Weights of a small GPT-style language model, trained from scratch on English Wikipedia.
Size: 3 heads of 32, MLP 384 ReLU, 1.35M parameters.
Architecture: LayerNorm before each block, learned positions, biases, tied embeddings.
Training: a variant of SOAP for these matrices, 156M tokens, 4773 steps.
Each number is 500 + 25 x the weight over the matrix's rms, rounded and kept within 0 to 999. Layers, rows and columns count from 0. Numbers have three digits each.

# down: layer 3 MLP down (transposed), 384x96, rms 0.314, rows 230-261, columns 0-95
# up: layer 3 MLP up, 384x96, rms 0.325, rows 231-262, columns 0-95
down230:521465511532480521536500475507484499450498506546494490517523456460480479476480505501490502492488523518557511491538509514521518498500472478502476476473506512518525501522504508485534529431510515510512470519489501514501529492488537487507499477497481448490476482539472503561491480483498497502
up231:506533504453506520478483495548489540497442496464493490534532512445488475517508506508517546480495495479478464538495517526503489510472486481520487440502479491469496507504536505448457507520485549507445507501510509522514484477483464484511473510466536491559492497487554504513508532525541495480
down231:518529526444493501541512497513508509504521481555459539491521498511486533500527498509492506496474463493502521484511482511513446529500515525542526438465475488507468532535510504515458520505544509531498522560420562533473503498483521549500510477477499497529461488471523470508484546515472562489
up232:531503489515491504501505529460510469494453514503451506539520533510536535520450508506469521492518535455538476479489511483508509483528509534484472493496533473489488505497531511485511476507483489494500527493516505466486505485531448491500489477460522466501493504537485540501508502510517491490
down232:533500503494515522511505495511497497536503519503505530494511536506479495483465483486497490485486482483508519493492472536522494470485486475493497500509482511510492489494512497541500490515506494522524474540493507512500472557459492517506515491482488457525462525499541481479523476472513475526
up233:532496510502521504560506472488500500497482563526560528495470541552515484562489453542502576569496485514515446477506511494506572512477495507475481493458480473499479516512452501511512426492519495524515521532521491495506507498534496504529521503511456479492518519494497552515473466522502547513
down233:491485503482511516524493473533520527513440478476526566520543491481484457513500498514467496506501488531500463544477486501552527517505470494488523501449507506508466519535487461525447518539542490522516503496587482545490473499535546503503527500552447454425531508508517486565477495522517554496
up234:482492463489547504504507522508504508506507507515531489465515528516520508501508507511523506500473490522472486502499459518495516523496480488465483496502545538487473460498516441475536547525531484487520474539515489508474493468472493532482454525450477447511551457486525536504485545524463510516
down234:472492474525540491514487513481493494526522475475481507524556546491485518480490484470517493505448486494494472475455529488535474450501485482541495485459490503476449508504546486536511474479466452501520488535517490562491500513463462563531518502482497500477526467511481509491475510488475497530
up235:498487503511491525495514487471526529526463516495504492422489480515526518495503506493532515501495519504531475523515556537493517494434494514516512525504473508484541514501480551462497493527539479492515448488467455469499466464462491495455543544453501455526503514487511502458494493489499485514
down235:492445517515494498484482525538468470517511511487495486502535507518508465507504505482530504459517588505489452506477483464496469478487455486489488471547511494475479524468484510476496486487518503512556512512499508569502509464494527526515492507502465540479436497530521515486493462478472493476
up236:494505468483526525492491507518499533473460494543465532511514502510456468532483494535521482524501492511516524472499489526516494454498501488501534463486524468523521526536549510509521492493535462482514494493494509560482488466528515478518478480484489489487516508536477462484523506551506523496
down236:517503524514487518479520555501490452482458498496493509508494467501478517471527461496532476538509482490471499501462494476533536492497501490471541520511477515457478500476498489448504487526507480521487522446500479525472476458544481496516517496487490491516530531493460478519491514548515461519
up237:503464489474505521474495501489522465465456539455511491502466541451470478466497469487494545562490508500516533521525487508497507514458479520484471563509464501451499542485498476511495525492494460490481488475467510523520492486519484489553475486494465499468501499494523451541493544536499461508
down237:455514497496516499507524462522498508512491475506515521499480463514506484457540484515490476522501544482453515491448435436530522506492483488482540552505492500482537468479503516450497465506522500483532513485473517457514545505530495523518508458487525460535517476502523472495437492494482522522
up238:537453468492537516423513520474490513508482483504487511529495525527520502491461530518490468453479503526539516475510533531531487534486500486534537506549540475511468490502518539536508508506502535454484489511520523515521506498535501520495455513518505518498526476522506478545491510531529467478
down238:487528473473475486509498469479457494502506449485488491511490470521465510498482495483495526549518487517517516494502493489445521469495506538480533483504524501463486492497458489496454486538520499477506509524524495500508487478550500489439526474487500537483491514496485528486508488534506525492
up239:514482489465506484501528467517503484502478480484501502491489519494481523476507517554514484464497520494482479526532508498512506492515492516501438522502481465492491491482466486562513542532478489517494447530491470466510518516486518478528495481522520486492478483472515518471512510530501499482
down239:523499509490518477500505516492497473485469480514513504478493507486467475492507509488498485512504529529478490491459472494489500495499511488475528495475513491497474484507512550460499557520513504499505537485528535520504494517462516531480531522540512533516486483508486505524487510510480519488
up240:518482524553501516525472542486536496473499482513489544486514523483482501532451495480444517498520502487512546510512476504443444483492475481485460493475507487437460515486483520487502505507524491550478506485559472495467503507473501475499494471515502525490510530482494519513506491518490534505
down240:499514477497534473510497503546484508505545540459522493516517471529503478532537497494508465499526492502539517480514463489505514429471502540464458511480487490488493529540504477537502511491518497455549494486486485534478506551476508506473527497470553529524523520497449438495519508525531490530
up241:533531523557546512512534471474461509504510478527489517475536516472508515564514479490529468466534492500509502457495529559493518456522494463525472585473469467498497488525460498472500501517506509509486442511482490507482505475501491459534502478499474533479492466494493496439511497518501526528
down241:494484496512487517471509479488469513545488490512538503517502467483550510522523532474467485524506481470519498503479492507447474496471480497481516510496533473499503493476502527530492468533500523453465469504479485507471481436509514514561526548522505535498515509492502540525515456523496471508
up242:540457484493481490514483494517509460502513477535527505510452498447514501539490494484474496485506506559548480491490475496493482481455471519506494488522533446496537567506479508492504502513506500514509505470519534501511486507542516507492501531500504517474510516518501477511498516531510469540
down242:524528482530522501523472509511490520497455480515498567522483506526507536521479531451500503500484493500500488552503518483422509454498501515444504495460521506464508524485537513519478461510459485526490491500474508511477515527504438476484505475524512501501490459447507487521496516505464516507
up243:471500480528516494515461476517503456469480497468527494472478505492484463497509490539508516508510481498523535473497500501512494445500459473512553534489495530513506481479465465490546543461510519491498459494510542481492532517497507481464545523502511520466540515496538523471522493483515479517
down243:517496483536518482513518532464549509524481535502466507516512555490476508507527478519500532506507509501479513515516534506457490548506509525506477515557514476510496547479510536485444482512499514518498521493510484526493495453503479486485494526480470498468500516457500476525548510512539518467
up244:552487478511510485548534524466522539486518488525514467515512540502468495507480467496548497520479529511468477533488540462531505491512491490509483524535498482527443456466486548501528503505519511501474489518531489513473501495502496482466552547457514492553503497514495497494490496518461464509
down244:518485540502522523508488489513478468512534495477518469545502506536484530524507461533512500532501492504558492503570469522472501538509528513532541457514479493471521480475539518459453468511520510513503537502508528492466544507539461499511452455505500501473530493517502498537489497515481516499
up245:484501512484527470516491510496500486472457505490570550508438530510472519518488514481507462489507539511510483518522510492464530500498477472498468529498492493419554496511503467499447522527504516478473498503532477501550510502528477509519522495494500515457532524494478530506492451500527496509
down245:521504535540522482510479527525529491479517477506514486450518489517548481505520504513498508530522510514523537469489492533564481499493498485513511491490534494573518489489545461541455485496541499505516527500441501491471467486504480512505480508475498525499476510542519468520493503479528510514
up246:465518491486495544506506504512509526461517479472525506524478476518520471495496502491524511494510546441530542487536475503468505469484473491512506495486479490496464477507488468465490534485516494482525483474508491522483523463497500544519498464451498553470523550513511523471489487504481470506
down246:488516509512510488522504517487541496501459481533504525483507509489460501495520498555483476499476490486483487497501518475514515489536501492510520463452512526488509487490507527542519512509473508517507514484519541480503507524465503499457478559502514489539512471526494489516441515512501496530
up247:511541484477509502526467532519535527508497513546467507479506483546515554499512506492521502517516531450473476492494484497488533498511486508470471507497432479452456509517523491498494531485510598464507465494493501509439501493491476514519517485475503462512549470510478519493505547479519551531
down247:462487496508468488465530472523475501458501466517551532478493531454491477468505515513509451517528465512513504477443464480488501541493467504491480510519522461503507496457506511464490495460468482513507492473531479524502506491520543499494495514497509511524490545562509499479470479492484502486
up248:495475493464489500486512459463506462485478488549462513475449571522500550556525489522489444515506449508506515495523483527464472497483533508523554453451491508475498507556506493495516485537536531521492488521488473504470533515508529541502505504455544489454496497493461470500519524508495495492
down248:526535511530486504470461445494483504495497477526514468490480502507498483506532443481525502500518505483518469508558496540509433470570505539493510475519498511486525547522492498528449489539485542496524547514520461485466458506454540469487484490481486513495442499551459507494510503494493514493
up249:519494505487492527513470503489501480473495496470505536495486477513541525462519525484508505507530484473510516499487469457470490484486512513546517532501534528451517477500519530492504481466478511469493486550545502504529555528526521484475509521491518485501512493491506483498468546510509538494
down249:497479541479523557524503488528533538498516485506497477501494456496464521499506521542475509490503530520492516501519502491519506503492501468455515481534491497499515495471502461496484513486502521533493526488492467491513503496518479482486516507508502527482500500514501491539537509546518501530
up250:502460488509521514520480509521509513487497468489490487517538486517487500496505461548534528480538491496496454491520497498506508458527504548495522476545547488483482525504478549463504488496526532526462514503509459486512491491507493537455452543497564517541508532480500533501461476495472489510
down250:492500481525544495506534501498494525514505532517519528510471561464484507504479459501509496495499545504500449488538471480494457423470441526489503464496532490530475517502486508515495485565457527516514543494519519501484478519440516494462544535527565518539481486517493502467534504497480534506
up251:476515471482497444529505509492524517482537504532520469462470508503551477502476515572490507491481533489497465528484539510491485520513523478519498530546476516494508491465503524468504483524472489489504481471471501502511511490474478515537504516504511470512519513461491500504451505494526547494
down251:520516505546539502492526525542522530460509515506533510528487538515475519524476490499463516480504513484465460526463491429508470514497565496498481518495529526503504482481486501504498448493519540498511490474493479526499497525462500483557565490513503483460475502515466533471548496500489487438
up252:516502494551469546530468505475474477456536540526530486463480557446506499503520504487507502543508465532518479499502494464500525525526508495480513497483512509467501507492486515445531529549458464511500459473510540487474520521466516492517478530493472491500473486521501507527547511505490475470
down252:533493483514489485518504521457490464501492497504500452505464513501552525425509524494487557468519465506499531506517529521475516503455492503487496537507490485491446509510505557500455499471494480479474491479538550526512490469491487505516519513491492508521468513501523528510448482494488497496
up253:459495524485516502532555487535508514449499522497507430533478484498538510518460509521501520491517487512470504516474482504477523489511462518501522463494525547453519499448492469477458477497457495504522495506494498517495479494530468477481507484500510511490559446490482527527531483481529540405
down253:467463465490536527558596527511523501468527519487496501536467541525511519522502487518509511472498478506522452444472473490502506503507509486485500576501492490444480501498482541516467499502513496506496474523495538499514490443503462432540476469536518476484456481465518504552516498524467583507
up254:488509521490514491522481472535534515516546491460489465500494493503509499503544505502468481442479480469489491534523488533496462503528479508504507469537486465516506516491467488486523522523467511533495507499490505528490531504458516511522515537455501445478479457499518492513484512506472511498
down254:507488515469499478499505510463483505499469500477506523489500529481501516471461519481540519506525473485497520492508525484519499508479525467468495490430518476502477470468525500483522494465515508481505522522475504490536491512525503511496526464512503496519464493522500473529486494500477506474
up255:526549502481489552521504489502520479550472500500503486465493540479471446531461490520525526532548469550473528476498516498481482510505480516509514513483465486512477456445507490465514505506522495501496493528515484459527512511473527494471537548502484464501530467522493561499541496488490527462
down255:522475482499507492510476542481555507458481500502491506502482470518515492487479530499523494476510568518506484475526501542529527418537474460538498499467513510498525542487488461507467535498450479504494522511451467505508503518495490502494507539513505491491460522458468530545505507491502543492
up256:504482493498475484526491500472520509489473491506508476529536495495455492502469447502481477510494478535498459500455524537534512512489495533509476480502504470531487511508485509460479477480502553445517514512492537480495508520487475494518478534521473530512475516456496491503530477523515500467
down256:481503534527483481511491507513495507511496482511514548467505474521521502495500511496488506523529515498511518517502503483491533452523520498474532485520520508525497469516525540519487544509522471498540495494458482527494491490522515506498524481513497522495500489522507510492507492513520509520
up257:552512520506477557486467487495505523508502521500504490525474504510454511479488513495484501485511470499454516475536545497538520498517466473508507508526521485507458450488509477450489532488536508543486500516493510513510481523469494521513492501504471491490523497532459511482506473500508502503
down257:482488511465522533486497476481547466498498507510495539477497467514514491518472494480462476509562526490488492517495470502487501494508505505492493484493513504520551476507517518476510490499516508505491476525481490535501476504527475498497457477461503469475493555510538513529490539502500518511
up258:477484510520477529492474508461499512514489536498492521459482557507519562519473542477502534480509512494439501478547493494507520534510481496460513502516495470479461515504524530530483451527489514510494476503520483519525526499506487475492485507521494504525493498496482519456492469523470527531
down258:453510486524503477516509510516510546485473460514500513503505452515538449527493506513527490511524543470462531490525486463480534538475494536482464525514503537474494488438482498534520504513467505512515484473493451502511517505541492492505529544462494486520471497501507528514494455516502504479
up259:463463512481521483526508466531505476496457499519490522454518514498527543470514463469508553544482548529493491512469487475494502523460513484498458508459493490478494464585517488509522516500540484463582480522500497523471503470515519517510541532465430513517457536517486491521520530545510497542
down259:467528502545490519502475527480521493483525501499481433474532561483504503483464454496517493510493527511512506540581529568500545522527508523487482493543487487511475522455458495516517469492459506459475531532507512461455509482510445459505498487475516495495472476433543465470524551548541519536
up260:498481519459496504485489520476540475492483520515531508479507486485484508479528507522476448490498500527493499504464460497485485486499466455505500569491485535498465554486520465562480529501534480503489492541505502536478527521517442521495471501511520503497498498503498527540485474520475508469
down260:492524481489528535528496468502497508495479512489522489462504483504554502505489512542469481507498515514487519515477515492492500523522513548537492489469495543536519487489491497516486466482570501497557511472494479548472497495495519501493508538545499473507492536507469477529512520464493508492
up261:542472509515514520484520471506499524494473553537511529477498518448506512502495520495533504547517528459502502486518482471527454550510465472486478507509482483531512497510444514512458477530468476517493502551505484519518510513492500460523445537521508519537513484546487501501514531505492487530
down261:534524481536457511516499481551524492461505531500497522508487477528491485466521503482507477514448525452486488485478538461528472509558461491466491514483507450551536479478452510505537496483479505533547518527520469499495516454501513473497488510484503493489504472496527533528518514521526476560
up262:503495499528524510550446503488551524452478500483533517491491458479480488486454511446510464522476488486481519512498518544519524491519448552489497515505524477474463514524512453470502514494511523517450502460482469528498511484501523545470466473475463490502515507481510512528523469488492488513